{"norm": "layernorm", "rope_fraction": 1.0, "tie_embeddings": true, "lr_mult_o": 0.744, "batch_tokens": 16384}
Each number is 50 + 12 x the weight over the matrix's rms, rounded and kept within 0 to 99. Layers, rows and columns count from 0.

# layer 5 attention output, 192x192, rms 0.0981, rows 0-144, columns 96-143
56 37 48 79 46 42 59 66 41 59 54 42 29 55 47 29 49 68 61 31 44 58 47 51 42 53 53 37 66 61 54 59 68 36 57 49 26 53 26 43 39 48 45 43 57 60 27 56
37 61 35 27 63 49 55 40 51 49 46 62 66 53 60 71 54 62 48 58 53 44 44 66 55 66 68 75 37 56 45 49 62 45 65 57 48 26 51 52 39 57 54 51 35 68 45 45
53 66 45 53 42 51 38 42 42 37 34 59 70 58 46 61 55 56 44 39 58 45 47 46 45 73 72 67 45 49 50 40 48 70 56 79 41 45 49 57 55 45 29 43 38 47 34 20
35 59 54 59 47 44 46 53 54 50 43 53 54 52 59 49 44 33 54 51 48 46 51 50 48 50 40 43 55 42 76 52 67 47 49 59 39 41 37 41 27 37 41 49 49 42 48 51
43 59 48 45 43 37 42 51 71 56 47 42 57 23 51 53 60 73 28 50 49 41 58 62 36 77 60 53 50 35 56 54 52 41 54 62 54 56 39 46 52 65 54 45 37 44 22 37
52 51 51 43 39 59 45 35 53 33 44 41 77 45 42 61 50 28 40 69 33 58 85 42 34 48 73 55 53 53 43 35 68 40 49 63 49 52 65 64 35 64 64 44 25 34 62 27
43 59 58 60 38 43 49 50 71 49 58 66 55 34 49 38 46 53 53 59 40 51 51 51 57 57 34 49 28 55 45 53 50 51 40 39 56 50 45 53 47 49 55 51 45 58 73 61
54 29 81 52 29 51 55 50 30 50 56 41 40 47 51 34 43 64 36 29 53 63 54 36 58 44 21 37 52 46 56 47 65 58 41 58 60 44 52 46 44 46 39 37 49 66 55 58
64 41 58 36 56 43 78 59 44 66 58 46 47 27 45 48 49 72 43 40 75 65 57 63 48 53 62 47 57 51 52 71 59 47 48 45 62 54 37 56 61 53 69 49 41 57 59 53
48 44 48 34 41 36 58 44 50 38 37 51 59 46 47 57 43 64 37 22 36 58 46 51 55 62 61 44 51 66 56 33 52 55 55 54 48 60 32 27 65 53 67 57 41 48 54 67
51 46 62 66 43 45 46 44 40 57 53 43 35 55 47 42 57 58 48 20 50 47 37 46 56 55 41 44 67 28 43 48 60 46 49 68 32 36 57 42 39 52 56 40 28 68 56 37
51 41 47 62 57 42 44 42 58 56 39 45 46 39 31 47 62 50 55 46 32 65 38 50 59 50 56 49 62 50 56 59 58 43 60 47 54 69 60 69 63 52 52 58 58 44 36 37
56 51 43 33 54 53 73 65 53 48 61 47 44 70 66 47 41 67 46 57 55 62 50 53 46 24 39 39 63 58 48 52 70 42 69 53 39 67 42 61 44 41 41 63 50 46 34 42
47 44 55 43 49 50 50 40 41 54 43 35 46 50 56 48 83 55 43 41 43 54 64 51 39 50 35 50 74 46 30 46 39 63 48 43 53 37 61 53 55 48 54 59 65 45 48 64
66 42 50 65 51 43 48 60 41 67 55 49 37 39 30 23 40 45 55 48 41 63 63 52 57 25 45 50 55 76 43 59 32 58 44 20 62 54 62 58 43 49 56 55 71 46 71 80
55 45 56 40 56 45 48 48 53 59 41 46 44 56 48 59 64 47 44 49 52 54 52 71 48 49 67 54 59 59 53 53 61 43 45 47 49 69 48 54 46 49 56 53 52 37 48 54
35 47 42 42 32 45 44 47 40 42 35 30 52 66 53 44 50 41 55 58 50 38 49 41 61 30 33 44 57 46 57 47 52 63 44 54 54 46 62 64 47 48 57 71 62 42 63 57
49 57 32 28 35 35 63 44 76 26 45 46 61 26 72 48 37 43 31 51 32 62 66 49 39 46 32 15 24 53 45 38 42 39 57 47 72 53 54 47 47 64 55 77 53 54 35 56
66 46 58 42 59 59 53 59 44 50 45 60 60 38 45 53 51 57 54 61 56 65 50 56 48 41 47 46 31 54 39 50 46 40 57 52 60 65 39 32 51 59 61 55 53 52 48 72
52 75 54 48 51 50 52 46 74 39 42 62 56 43 60 58 41 32 60 77 23 70 68 60 28 48 55 53 56 49 63 38 65 44 45 43 39 57 70 50 50 57 69 42 40 46 56 44
59 53 41 38 60 44 59 55 43 60 50 44 42 63 49 46 49 46 42 53 47 56 50 54 54 26 56 56 78 48 47 53 56 49 54 52 55 58 35 60 64 49 52 58 57 38 47 64
56 45 21 75 54 51 70 48 43 70 66 53 33 25 34 22 50 40 65 75 26 75 59 35 40 38 56 59 58 63 39 79 45 61 72 48 50 50 34 56 65 36 33 77 75 50 50 64
43 70 61 66 48 44 47 63 68 54 65 57 55 35 36 43 32 43 37 61 46 48 53 48 52 49 50 48 60 40 41 39 48 39 69 55 43 39 59 43 25 50 44 49 52 52 40 41
55 52 77 62 48 43 48 50 26 45 47 54 48 38 51 54 42 43 62 36 54 60 53 48 45 63 48 36 54 40 37 44 38 42 48 53 68 62 50 56 50 70 67 54 61 58 47 32
51 43 40 41 53 65 34 44 32 53 56 52 41 60 56 51 69 60 52 46 54 32 55 53 41 64 55 60 41 61 46 59 34 38 65 45 46 68 58 41 46 54 67 60 40 35 42 59
59 73 61 53 49 62 69 52 56 59 82 67 38 30 54 42 55 47 50 85 63 63 67 39 16 63 38 54 67 36 44 74 55 53 68 52 58 65 38 38 64 61 59 53 38 48 40 37
65 57 44 61 25 37 59 71 59 39 51 53 74 48 41 38 28 36 36 53 48 53 70 42 53 44 65 54 31 74 54 48 72 51 55 47 62 51 53 49 47 45 46 59 56 51 33 65
37 44 62 57 36 53 23 56 53 46 28 39 63 42 35 51 63 48 47 50 55 35 55 51 52 65 61 59 45 51 57 39 40 51 37 46 54 55 56 65 51 49 53 39 39 43 71 47
28 42 42 46 45 56 54 38 45 43 52 43 30 59 60 30 44 62 47 56 51 62 64 40 33 59 38 37 45 44 49 60 53 48 44 36 42 43 48 40 36 48 48 43 44 57 60 58
81 48 37 74 40 42 53 62 31 65 55 29 41 61 31 24 56 19 56 42 40 54 61 52 61 20 70 53 67 84 25 56 51 57 63 40 55 47 54 62 62 53 52 59 65 57 62 64
51 71 33 44 23 24 52 68 49 38 31 34 67 35 62 44 49 42 40 69 43 44 48 48 41 61 60 50 55 62 42 38 58 46 35 51 53 48 55 46 54 66 63 46 27 57 57 42
48 55 72 62 60 44 37 57 52 66 54 59 56 65 46 56 72 47 55 33 50 31 54 66 50 68 54 68 79 30 48 56 42 42 42 34 46 43 49 55 53 38 39 42 59 53 56 52
47 45 56 46 56 66 65 56 52 41 55 54 43 42 60 41 40 70 40 50 42 70 68 46 25 40 33 19 40 35 44 48 36 65 56 69 52 50 29 35 67 58 60 45 43 54 40 49
53 39 43 40 55 48 62 57 47 63 68 37 41 51 60 43 49 67 41 45 76 41 52 55 44 47 54 36 49 65 39 63 65 57 56 63 65 61 38 46 53 60 52 53 47 53 36 35
44 44 43 51 47 55 43 39 54 42 38 55 36 34 49 52 33 55 56 45 35 56 27 45 64 53 40 45 34 51 80 47 79 67 29 45 46 39 62 57 42 42 54 53 48 55 64 57
42 42 52 49 16 45 49 42 52 31 48 39 63 29 47 40 25 39 35 38 50 55 61 38 52 63 47 40 23 50 43 35 42 52 54 65 56 62 48 57 51 54 39 44 50 58 42 41
38 51 39 41 48 44 53 46 40 49 62 45 49 74 64 44 53 50 41 51 62 25 60 52 45 55 48 53 57 57 36 43 57 48 57 27 57 45 59 53 66 58 47 56 53 39 51 60
50 31 38 57 53 60 42 38 44 42 42 45 44 49 52 42 54 61 53 49 54 62 51 39 41 52 48 53 42 55 46 58 37 44 38 32 52 45 59 64 56 55 56 34 59 48 58 42
47 52 37 39 46 48 60 42 44 37 40 44 63 40 54 48 48 29 48 78 60 43 63 40 45 45 53 46 32 57 56 42 49 53 69 50 51 50 39 39 46 54 39 67 66 49 31 60
55 64 53 42 35 44 52 22 54 44 41 36 37 53 44 53 84 53 79 49 49 36 37 37 50 57 38 57 88 65 44 48 47 56 44 73 43 45 52 29 39 37 30 60 44 28 26 49
46 50 56 74 44 59 64 72 65 52 51 54 44 51 40 25 50 49 36 58 36 67 75 43 37 47 49 41 50 34 53 63 56 58 46 43 42 41 60 58 52 43 41 53 47 46 52 54
43 62 64 47 61 40 50 63 49 56 37 66 56 52 60 59 33 46 55 65 50 55 56 67 47 48 53 59 53 37 66 47 34 26 57 42 50 51 61 58 51 74 58 51 64 35 26 28
28 47 53 52 78 53 36 44 71 72 68 73 61 53 42 66 26 59 33 45 58 37 47 68 83 62 56 76 28 29 58 57 46 31 55 43 56 66 43 38 25 59 64 63 34 46 64 66
49 54 60 73 42 41 53 55 46 57 46 45 37 45 54 35 46 33 55 43 32 76 52 51 35 58 50 51 76 52 43 50 46 74 27 39 57 33 52 61 47 28 45 66 64 48 97 80
60 53 46 40 46 56 38 44 48 40 48 57 62 49 41 66 65 53 61 57 48 31 31 47 51 52 46 57 33 76 36 40 44 49 49 49 77 46 51 58 43 59 47 51 56 53 47 53
55 43 48 53 58 38 62 46 51 45 56 63 48 37 47 51 26 58 56 41 45 62 28 47 66 43 37 40 38 51 66 49 43 70 34 66 35 34 34 37 64 30 21 42 57 64 31 53
50 56 38 60 54 33 69 49 67 78 73 45 35 53 63 43 51 49 45 44 49 47 42 58 57 52 45 55 65 42 47 65 44 47 55 37 36 51 40 54 69 47 58 57 72 43 63 62
50 51 59 51 56 45 45 43 39 46 46 51 55 66 32 63 51 42 59 55 47 54 45 44 63 39 55 58 62 63 67 43 68 39 51 37 52 51 68 51 33 51 55 44 38 48 62 41
47 76 54 38 42 33 51 54 72 57 48 60 59 66 68 66 75 82 43 37 71 29 46 76 50 88 59 69 39 40 45 52 33 30 62 49 37 68 48 27 23 56 59 20 26 61 51 29
52 55 35 52 55 50 68 32 55 60 71 56 42 44 43 55 39 56 59 56 54 54 38 44 58 47 49 63 46 52 60 53 21 54 46 62 41 33 23 38 54 34 22 37 65 61 36 33
40 42 46 55 51 43 56 43 44 61 53 48 28 61 56 33 50 37 50 45 44 55 61 49 46 57 55 51 66 54 41 56 47 42 49 33 69 61 56 63 64 54 61 60 55 61 69 66
34 49 44 37 49 64 31 46 45 52 63 35 53 71 49 54 76 54 39 59 64 10 39 33 66 44 31 55 45 42 45 54 44 46 44 40 50 34 71 62 37 54 59 60 48 56 67 47
53 51 38 32 39 53 65 58 53 31 47 51 60 52 70 52 44 66 49 53 63 56 55 47 46 60 51 47 35 61 63 53 53 51 34 46 46 40 43 39 47 42 47 56 63 44 50 62
43 59 49 55 27 57 43 50 55 31 39 37 53 71 42 43 68 47 51 56 57 35 54 24 50 55 40 45 47 56 35 45 34 57 46 48 44 42 42 43 44 42 39 50 46 55 66 56
48 50 43 38 63 46 56 69 46 50 57 56 70 49 61 55 25 53 38 62 61 58 46 51 55 37 53 46 42 56 44 51 33 76 38 61 39 27 41 32 56 31 27 55 44 39 54 70
73 50 53 52 53 54 57 64 51 54 65 55 43 31 53 45 52 63 53 57 42 65 46 42 33 48 34 43 51 64 40 53 57 68 35 51 49 37 55 39 37 46 53 53 45 56 47 63
39 48 77 50 40 42 51 32 46 49 39 56 40 39 44 54 44 48 58 42 52 62 43 46 53 68 47 48 63 38 60 52 41 71 54 43 48 43 59 55 54 44 50 66 57 69 60 55
43 56 52 42 66 31 59 53 52 72 40 58 66 35 42 70 59 51 58 43 40 38 44 70 62 67 76 54 47 31 69 65 42 36 37 57 82 59 50 60 62 76 73 60 35 64 61 29
44 42 53 38 29 63 46 42 62 42 58 29 31 69 60 38 58 65 40 41 42 51 67 54 37 50 46 36 43 75 30 37 43 54 70 54 55 48 48 49 52 69 70 46 33 59 56 45
59 31 52 47 63 61 61 60 31 57 46 58 58 49 42 51 45 54 56 49 40 64 47 54 64 29 63 49 52 53 67 60 74 64 33 55 59 43 72 84 48 65 59 50 48 37 57 44
39 56 50 41 45 42 46 49 44 32 53 61 71 50 63 53 40 43 39 42 66 24 59 46 59 62 32 43 30 28 56 45 46 56 48 55 49 57 45 29 33 40 40 43 50 73 50 57
47 55 51 52 39 46 34 72 61 34 30 44 68 41 57 53 64 54 36 53 43 31 45 46 52 51 39 37 30 29 51 39 68 44 56 88 57 60 44 49 40 66 49 38 29 62 36 19
61 59 71 62 29 45 66 86 60 39 68 51 46 23 82 24 33 53 28 58 52 58 63 39 26 37 01 00 42 26 42 35 54 52 54 65 56 60 37 48 59 55 42 41 51 54 41 50
62 62 42 78 33 33 51 50 43 37 27 50 53 39 39 32 39 40 57 58 45 66 54 36 47 54 57 51 49 52 44 44 55 46 24 50 50 58 50 51 41 52 51 42 48 39 44 47
53 50 53 68 59 56 43 50 57 66 50 37 35 36 33 50 74 52 68 63 49 32 29 40 59 34 44 42 63 41 41 53 50 44 48 45 77 69 48 59 45 60 63 69 61 63 49 54
60 57 54 44 52 49 53 48 56 49 47 53 48 35 57 43 51 60 55 45 31 58 48 58 48 42 32 48 63 49 36 42 49 57 36 58 60 44 55 67 43 61 60 51 52 63 67 39
47 59 41 63 49 47 49 67 63 43 51 53 65 57 65 51 45 48 43 57 71 55 51 49 44 65 54 64 45 48 34 50 41 42 55 67 49 57 30 30 49 44 30 39 53 34 37 69
55 54 53 71 60 50 55 47 49 66 71 64 26 58 45 37 44 49 65 51 44 55 24 50 61 43 30 59 62 41 44 61 58 56 43 43 50 32 52 56 35 40 41 41 69 67 68 70
60 70 39 33 43 23 60 42 60 46 61 61 50 72 58 57 28 34 56 55 47 46 35 59 63 56 49 69 62 70 37 38 57 48 46 36 44 40 67 58 42 51 49 53 63 36 53 47
46 63 44 48 45 31 55 64 54 42 29 40 52 50 67 43 66 54 45 42 35 48 52 55 43 55 38 39 65 36 47 51 54 37 61 41 61 60 58 53 54 66 60 59 46 38 40 38
43 43 86 36 43 45 35 36 57 30 25 58 70 48 52 81 37 50 66 38 45 48 30 63 59 48 36 41 40 45 78 19 52 58 53 74 56 50 49 44 55 58 61 43 39 60 51 46
30 57 51 51 66 49 49 39 66 61 66 57 45 52 65 60 61 60 53 57 61 39 42 56 47 63 37 54 65 29 40 65 51 45 35 42 40 47 64 60 35 50 46 38 50 36 60 46
28 35 34 66 57 53 36 50 51 59 56 18 40 75 53 47 78 47 52 35 61 20 46 51 46 44 48 50 60 49 50 57 35 70 48 58 30 24 51 52 61 38 35 15 55 48 66 53
43 48 64 25 27 72 30 29 57 28 31 40 63 42 29 66 48 34 38 56 54 43 55 39 57 58 65 52 24 59 61 34 52 68 44 40 55 38 72 63 44 45 50 46 58 37 69 66
51 48 50 56 63 24 58 61 44 63 44 54 52 55 44 50 41 52 49 25 50 53 39 68 71 38 55 43 56 42 58 51 44 42 64 41 38 62 39 46 54 48 52 59 62 51 50 56
66 58 52 48 36 62 67 54 45 42 66 66 65 49 45 60 50 55 48 56 58 63 58 35 35 50 61 50 58 48 45 55 50 50 41 67 60 60 53 42 41 54 38 47 39 61 36 50
32 36 58 22 45 65 43 30 38 31 42 54 40 76 47 56 32 54 48 61 49 40 33 36 61 46 46 51 40 63 71 35 42 46 45 37 50 48 62 59 62 58 53 31 37 60 54 28
52 52 35 43 68 71 38 57 37 51 55 64 62 55 43 57 55 54 54 65 68 36 49 35 62 44 52 59 15 48 41 67 66 75 44 85 57 52 49 56 46 42 48 54 42 39 41 59
45 52 55 35 54 59 32 40 96 28 36 49 60 52 49 64 38 40 38 67 40 68 56 69 49 34 47 45 35 39 52 22 55 32 56 61 69 68 65 57 27 68 70 48 21 51 51 15
46 47 55 54 42 66 40 38 52 38 63 56 49 60 51 41 53 36 46 70 50 49 46 30 50 43 25 53 47 41 35 51 50 50 39 39 41 43 38 60 74 56 52 33 51 57 54 49
60 68 47 58 42 54 34 46 53 31 32 46 59 48 42 44 69 38 60 65 26 49 58 34 42 46 43 47 59 61 33 39 63 41 51 46 52 72 46 65 52 53 59 55 52 49 53 48
48 69 39 57 55 47 53 55 79 67 62 52 45 51 52 49 77 64 46 61 63 32 45 55 50 59 49 63 56 36 44 69 39 31 47 47 35 46 50 44 59 49 33 43 59 51 26 21
61 59 50 42 42 56 55 36 64 33 35 50 53 25 46 69 47 59 54 54 27 38 43 36 57 45 53 34 38 45 79 36 37 31 50 58 77 68 57 51 47 67 62 60 28 63 38 22
65 62 57 45 45 43 36 43 42 43 48 60 63 47 53 68 54 55 59 45 52 24 26 54 54 67 53 57 40 64 52 36 26 42 65 43 46 55 40 47 52 49 47 44 54 51 42 52
49 41 48 53 54 34 48 54 29 54 27 40 62 36 31 55 62 45 57 35 58 46 58 45 60 51 66 45 52 35 52 65 39 58 46 45 82 62 46 55 63 63 62 65 48 65 54 55
69 41 43 73 25 52 52 38 27 44 45 31 26 53 41 22 67 47 62 47 37 58 45 15 46 44 39 39 61 82 39 51 37 43 57 30 50 59 50 50 59 36 36 67 56 42 46 65
46 66 63 59 51 43 41 59 54 54 29 51 49 69 44 53 74 56 60 53 69 45 56 56 50 61 62 58 55 43 64 65 69 49 33 50 42 57 56 58 42 38 41 38 41 48 64 47
60 53 45 61 52 60 28 61 68 38 41 53 51 34 56 52 63 38 55 55 55 58 58 52 25 68 45 60 38 56 48 49 40 40 44 32 42 57 28 30 41 28 39 48 50 55 59 62
41 46 49 68 41 53 47 36 41 38 44 41 36 41 46 40 37 41 58 49 37 42 37 22 53 52 33 40 57 35 53 40 61 50 52 55 59 46 64 60 44 59 65 56 51 51 70 48
44 57 43 52 46 48 43 53 61 42 48 44 53 32 54 49 33 42 48 36 53 53 61 62 35 59 57 36 41 57 47 38 57 61 44 53 48 48 47 37 34 31 25 47 53 48 49 75
63 29 84 51 54 77 56 53 37 53 60 60 46 39 43 41 61 59 44 54 63 69 68 39 47 39 26 39 36 46 37 53 57 59 43 39 58 48 60 62 43 39 42 52 52 54 58 58
46 55 45 53 52 66 34 46 69 51 55 59 62 53 39 57 56 34 51 60 44 45 71 56 46 52 64 67 47 53 50 58 60 47 59 31 29 60 45 56 55 43 43 48 67 42 58 64
29 51 64 23 58 52 61 45 62 43 38 61 61 47 61 69 44 51 40 59 43 52 67 71 40 59 63 48 50 22 64 45 54 43 49 50 59 55 62 53 42 66 63 58 54 38 45 45
45 43 50 53 49 53 39 41 58 50 48 51 48 56 47 60 33 27 63 50 39 65 41 59 51 41 58 59 57 72 54 35 49 64 39 55 56 42 41 47 63 51 59 57 48 50 59 58
72 64 76 42 75 68 40 50 36 45 55 94 65 64 81 81 67 39 84 55 64 43 60 65 16 61 46 59 34 58 35 44 16 58 43 50 47 33 68 46 48 52 31 39 57 47 41 44
41 59 46 75 24 37 41 52 50 47 34 23 50 53 42 30 57 28 44 54 22 52 59 44 59 38 57 57 89 43 50 36 64 57 46 56 33 53 61 51 42 44 66 37 56 41 65 43
23 50 66 27 68 54 32 33 72 59 62 72 56 78 81 81 57 54 44 47 64 20 52 77 50 65 34 69 39 41 54 43 33 50 36 53 65 41 74 61 37 73 53 57 48 27 62 48
59 73 46 53 36 22 63 49 63 46 46 46 47 59 61 48 57 39 53 48 51 42 51 53 51 46 43 44 58 53 40 43 34 62 48 35 51 49 46 48 44 41 40 48 53 60 59 52
54 60 41 43 48 50 48 46 69 43 44 60 59 36 48 61 36 57 65 62 43 52 36 52 62 51 63 48 16 65 58 45 58 46 53 45 61 45 39 76 69 56 52 46 58 66 61 58
47 53 44 40 65 56 43 47 64 54 44 53 47 53 52 67 69 62 50 55 31 41 34 64 53 49 48 56 58 40 55 47 50 23 57 31 48 64 47 51 59 70 63 42 36 57 42 32
52 21 70 78 36 55 39 49 21 63 57 38 35 38 26 31 42 34 51 43 40 35 31 32 80 32 34 47 63 62 66 49 57 68 78 48 43 40 53 56 44 39 25 80 67 52 60 71
52 51 61 65 54 58 44 79 59 54 46 48 52 42 49 36 68 50 48 61 38 56 55 48 39 33 45 38 50 31 41 54 38 35 46 51 60 39 65 46 18 62 64 49 40 57 65 55
42 45 59 25 49 54 48 45 48 54 51 54 51 66 61 58 50 37 36 39 44 46 61 68 54 63 62 58 60 48 57 45 82 40 62 57 53 53 54 61 59 66 63 41 37 39 37 36
35 58 52 36 64 32 47 44 50 53 43 61 30 77 59 53 46 55 48 48 50 58 43 63 49 63 41 57 76 42 49 54 51 35 55 51 69 58 55 62 35 52 53 49 37 44 51 51
28 38 51 29 40 70 22 52 44 49 62 41 42 56 53 39 54 65 24 59 58 35 47 40 59 46 29 49 35 47 53 54 66 54 44 64 45 35 43 45 65 53 44 42 37 46 48 55
39 48 31 50 50 53 52 34 48 50 57 52 50 47 37 50 37 35 51 63 46 51 48 42 63 55 63 63 40 67 50 51 52 47 57 53 51 68 41 38 44 54 66 68 47 37 39 73
51 34 50 51 32 72 57 39 60 45 63 57 36 48 45 38 47 60 52 52 39 67 58 41 36 51 42 54 45 57 53 56 43 40 46 47 31 48 40 46 41 25 28 42 64 33 54 67
60 56 18 47 53 37 55 50 47 52 37 47 62 48 45 57 67 43 56 39 41 44 48 55 43 72 96 62 55 75 46 61 55 57 73 61 37 58 38 57 62 51 58 52 40 58 50 39
40 36 46 50 53 52 48 28 30 45 35 49 65 56 41 63 58 53 59 40 52 44 50 46 55 68 74 62 34 49 46 47 52 56 68 63 52 45 45 54 68 64 54 67 53 43 32 40
44 55 35 32 67 57 57 56 41 55 82 61 58 51 66 52 27 59 25 57 77 35 47 43 60 52 37 52 27 38 47 59 53 49 58 67 44 39 28 50 64 47 31 44 59 35 40 72
64 39 50 60 46 64 41 33 27 49 48 35 35 77 41 49 68 52 62 43 40 56 41 38 51 45 55 55 63 66 34 52 54 63 40 51 74 44 57 70 56 58 46 57 56 61 61 53
45 56 57 53 71 61 27 58 47 56 47 54 71 63 54 78 73 42 56 56 59 34 55 61 46 36 53 61 71 26 43 47 52 57 36 57 52 60 65 52 60 50 53 74 57 27 44 53
55 39 56 41 62 73 48 58 45 47 48 54 43 59 47 49 47 59 49 55 39 60 47 53 51 41 59 43 43 60 52 43 48 74 71 60 29 39 38 41 60 35 47 72 51 54 40 48
54 48 56 64 52 36 51 77 21 68 62 54 58 44 61 48 28 39 45 44 64 44 46 48 50 50 56 61 68 50 63 55 19 47 37 81 44 69 23 28 61 38 32 32 44 40 32 45
54 52 41 42 67 53 80 52 51 59 63 46 42 60 62 51 56 63 50 38 66 62 44 50 45 38 43 39 56 30 43 69 47 47 47 65 45 55 37 52 50 49 54 51 52 40 39 49
47 64 46 41 52 39 40 39 56 43 50 68 49 31 45 62 29 39 68 67 33 42 35 51 57 53 48 45 34 62 55 34 82 53 63 70 51 43 31 46 35 42 24 67 43 47 25 51
52 52 51 57 67 54 53 58 42 65 62 51 45 58 50 55 72 74 52 40 72 45 34 50 52 56 43 63 58 30 32 68 46 41 46 72 37 55 29 35 52 37 37 35 44 49 25 43
67 69 38 49 57 26 47 70 68 43 23 65 77 41 64 78 42 40 74 59 42 62 42 78 41 53 68 64 35 60 71 38 53 38 46 57 50 65 47 54 46 67 60 49 41 43 36 27
62 37 70 33 67 60 56 55 38 53 58 62 56 58 68 57 52 64 38 32 68 51 56 62 51 46 33 44 50 35 37 45 41 39 46 59 30 67 45 43 48 41 48 32 42 44 40 40
58 71 56 56 44 41 41 49 70 38 50 60 56 51 60 66 30 20 68 56 63 38 39 58 58 57 49 55 48 55 43 28 44 47 37 49 39 59 36 31 46 40 39 34 47 47 37 52
57 48 27 52 58 45 69 49 48 54 55 50 31 48 55 45 43 42 62 68 53 69 48 51 37 45 70 50 59 64 54 55 58 54 65 52 36 53 34 48 57 46 59 49 48 38 45 43
46 62 54 54 39 40 52 52 56 49 38 33 37 62 44 38 54 43 37 41 64 55 49 53 60 39 47 40 60 42 54 51 60 34 38 43 61 61 35 47 49 51 49 45 62 56 46 66
73 64 68 59 49 37 41 81 61 42 31 51 74 55 64 55 76 60 56 40 53 37 50 64 44 38 35 40 52 37 46 36 39 30 57 49 53 84 47 30 45 41 36 44 41 66 39 55
62 48 38 47 83 42 43 52 61 69 55 62 51 72 60 77 58 61 67 33 63 30 34 84 58 55 79 67 38 75 51 52 41 17 60 64 33 63 38 60 38 59 40 33 38 49 34 13
47 21 52 55 61 64 50 47 21 47 42 56 48 51 41 33 60 48 56 52 63 80 77 46 35 55 62 52 32 56 28 65 43 62 41 32 52 37 62 43 64 50 63 67 54 20 53 65
54 44 52 46 50 41 64 56 62 54 57 43 40 51 67 46 47 72 41 33 54 52 55 67 40 49 45 36 58 37 35 48 43 38 61 41 58 45 41 51 70 69 58 50 61 49 34 50
64 85 56 51 60 42 65 72 82 48 46 61 72 41 40 57 44 31 44 69 37 53 53 52 62 15 41 30 55 14 50 46 37 49 34 27 56 46 83 69 51 65 66 50 56 38 73 53
36 43 44 26 70 42 46 38 28 47 39 65 58 80 60 68 45 49 52 28 48 47 57 74 58 71 65 72 55 52 63 48 59 52 36 44 43 55 62 54 38 44 70 35 40 39 68 50
51 45 55 51 58 36 64 53 35 60 48 47 42 47 46 41 33 51 37 31 47 54 37 46 81 44 48 43 56 35 68 59 36 62 57 56 55 58 43 70 62 47 31 50 61 66 46 35
50 49 41 44 62 59 33 61 56 52 59 50 41 66 57 48 47 65 48 54 66 27 38 60 53 43 42 48 20 62 52 44 45 70 56 56 44 32 50 49 60 45 48 55 53 34 51 55
51 30 46 31 28 56 38 39 39 30 40 36 57 59 48 52 35 43 39 47 63 41 53 44 56 40 61 43 24 79 62 28 69 39 59 63 78 72 59 65 40 71 61 54 41 54 51 29
42 39 51 37 58 47 53 43 50 58 65 44 57 39 50 57 51 55 43 50 52 45 57 53 46 42 40 45 69 42 51 51 46 59 49 46 32 54 47 21 67 36 43 45 51 55 17 48
54 30 52 40 49 68 61 67 18 58 57 34 21 87 54 25 43 53 36 47 80 71 56 36 57 28 47 48 76 63 46 72 60 56 47 50 48 46 37 37 59 55 44 45 63 31 36 57
67 55 39 76 44 41 49 57 66 53 33 31 50 26 37 40 65 55 60 40 49 61 36 44 58 44 54 45 54 51 47 56 54 53 37 30 50 28 78 60 42 62 62 53 49 52 77 52
48 51 78 93 39 45 45 71 41 68 38 45 46 43 26 21 59 45 49 44 51 62 65 42 56 60 57 54 65 21 57 70 67 59 41 31 33 15 61 63 37 38 44 27 68 59 77 46
74 55 60 67 50 43 47 57 74 49 61 49 58 36 43 60 54 51 65 43 39 48 35 61 45 35 34 43 56 61 29 27 40 39 66 63 42 72 54 33 42 46 45 59 52 50 14 39
70 48 57 54 46 63 54 47 54 42 53 68 55 41 45 58 35 45 67 46 31 62 51 51 40 59 65 58 28 84 58 35 53 64 51 67 47 42 61 68 43 50 48 46 58 54 51 43
52 66 65 46 59 47 44 52 73 41 38 53 54 47 60 68 39 41 53 48 40 52 43 64 45 37 52 46 74 37 60 22 40 45 34 73 37 28 59 59 30 64 50 18 26 51 53 10
59 60 40 39 36 30 68 57 48 38 49 54 50 43 62 56 31 48 56 32 43 60 39 48 49 59 54 49 50 66 46 42 46 49 56 67 68 57 50 53 55 59 52 48 47 61 44 42
40 22 43 55 59 52 63 20 07 65 54 38 38 63 45 48 53 57 64 36 70 63 52 44 40 63 77 69 48 67 39 60 36 51 32 34 58 47 68 54 45 48 65 46 64 56 72 57
42 47 61 63 74 74 47 60 62 58 70 60 50 46 55 48 37 49 50 67 51 57 53 54 44 40 32 54 60 23 47 56 55 57 47 49 30 30 58 51 51 25 23 38 69 42 59 64
77 53 34 49 47 44 45 35 56 56 50 58 57 24 39 65 74 43 64 46 21 30 29 55 61 57 65 63 35 76 54 50 22 34 46 43 53 44 63 58 33 65 70 51 46 71 66 24
60 64 60 43 34 54 70 44 48 50 55 60 45 27 47 48 38 71 49 62 46 59 50 41 48 64 60 48 47 51 62 60 68 33 76 66 65 83 45 39 53 59 57 69 29 65 19 38
36 53 47 57 36 23 65 47 37 55 44 40 58 51 55 45 32 45 51 42 59 46 60 49 50 61 68 57 67 52 63 54 59 32 58 48 28 52 32 45 48 46 52 31 49 46 48 35
35 59 50 48 52 59 28 55 59 55 46 43 59 49 34 51 59 42 41 56 58 12 52 44 71 43 40 47 44 35 55 51 53 47 51 51 49 49 55 54 38 61 51 39 35 61 50 45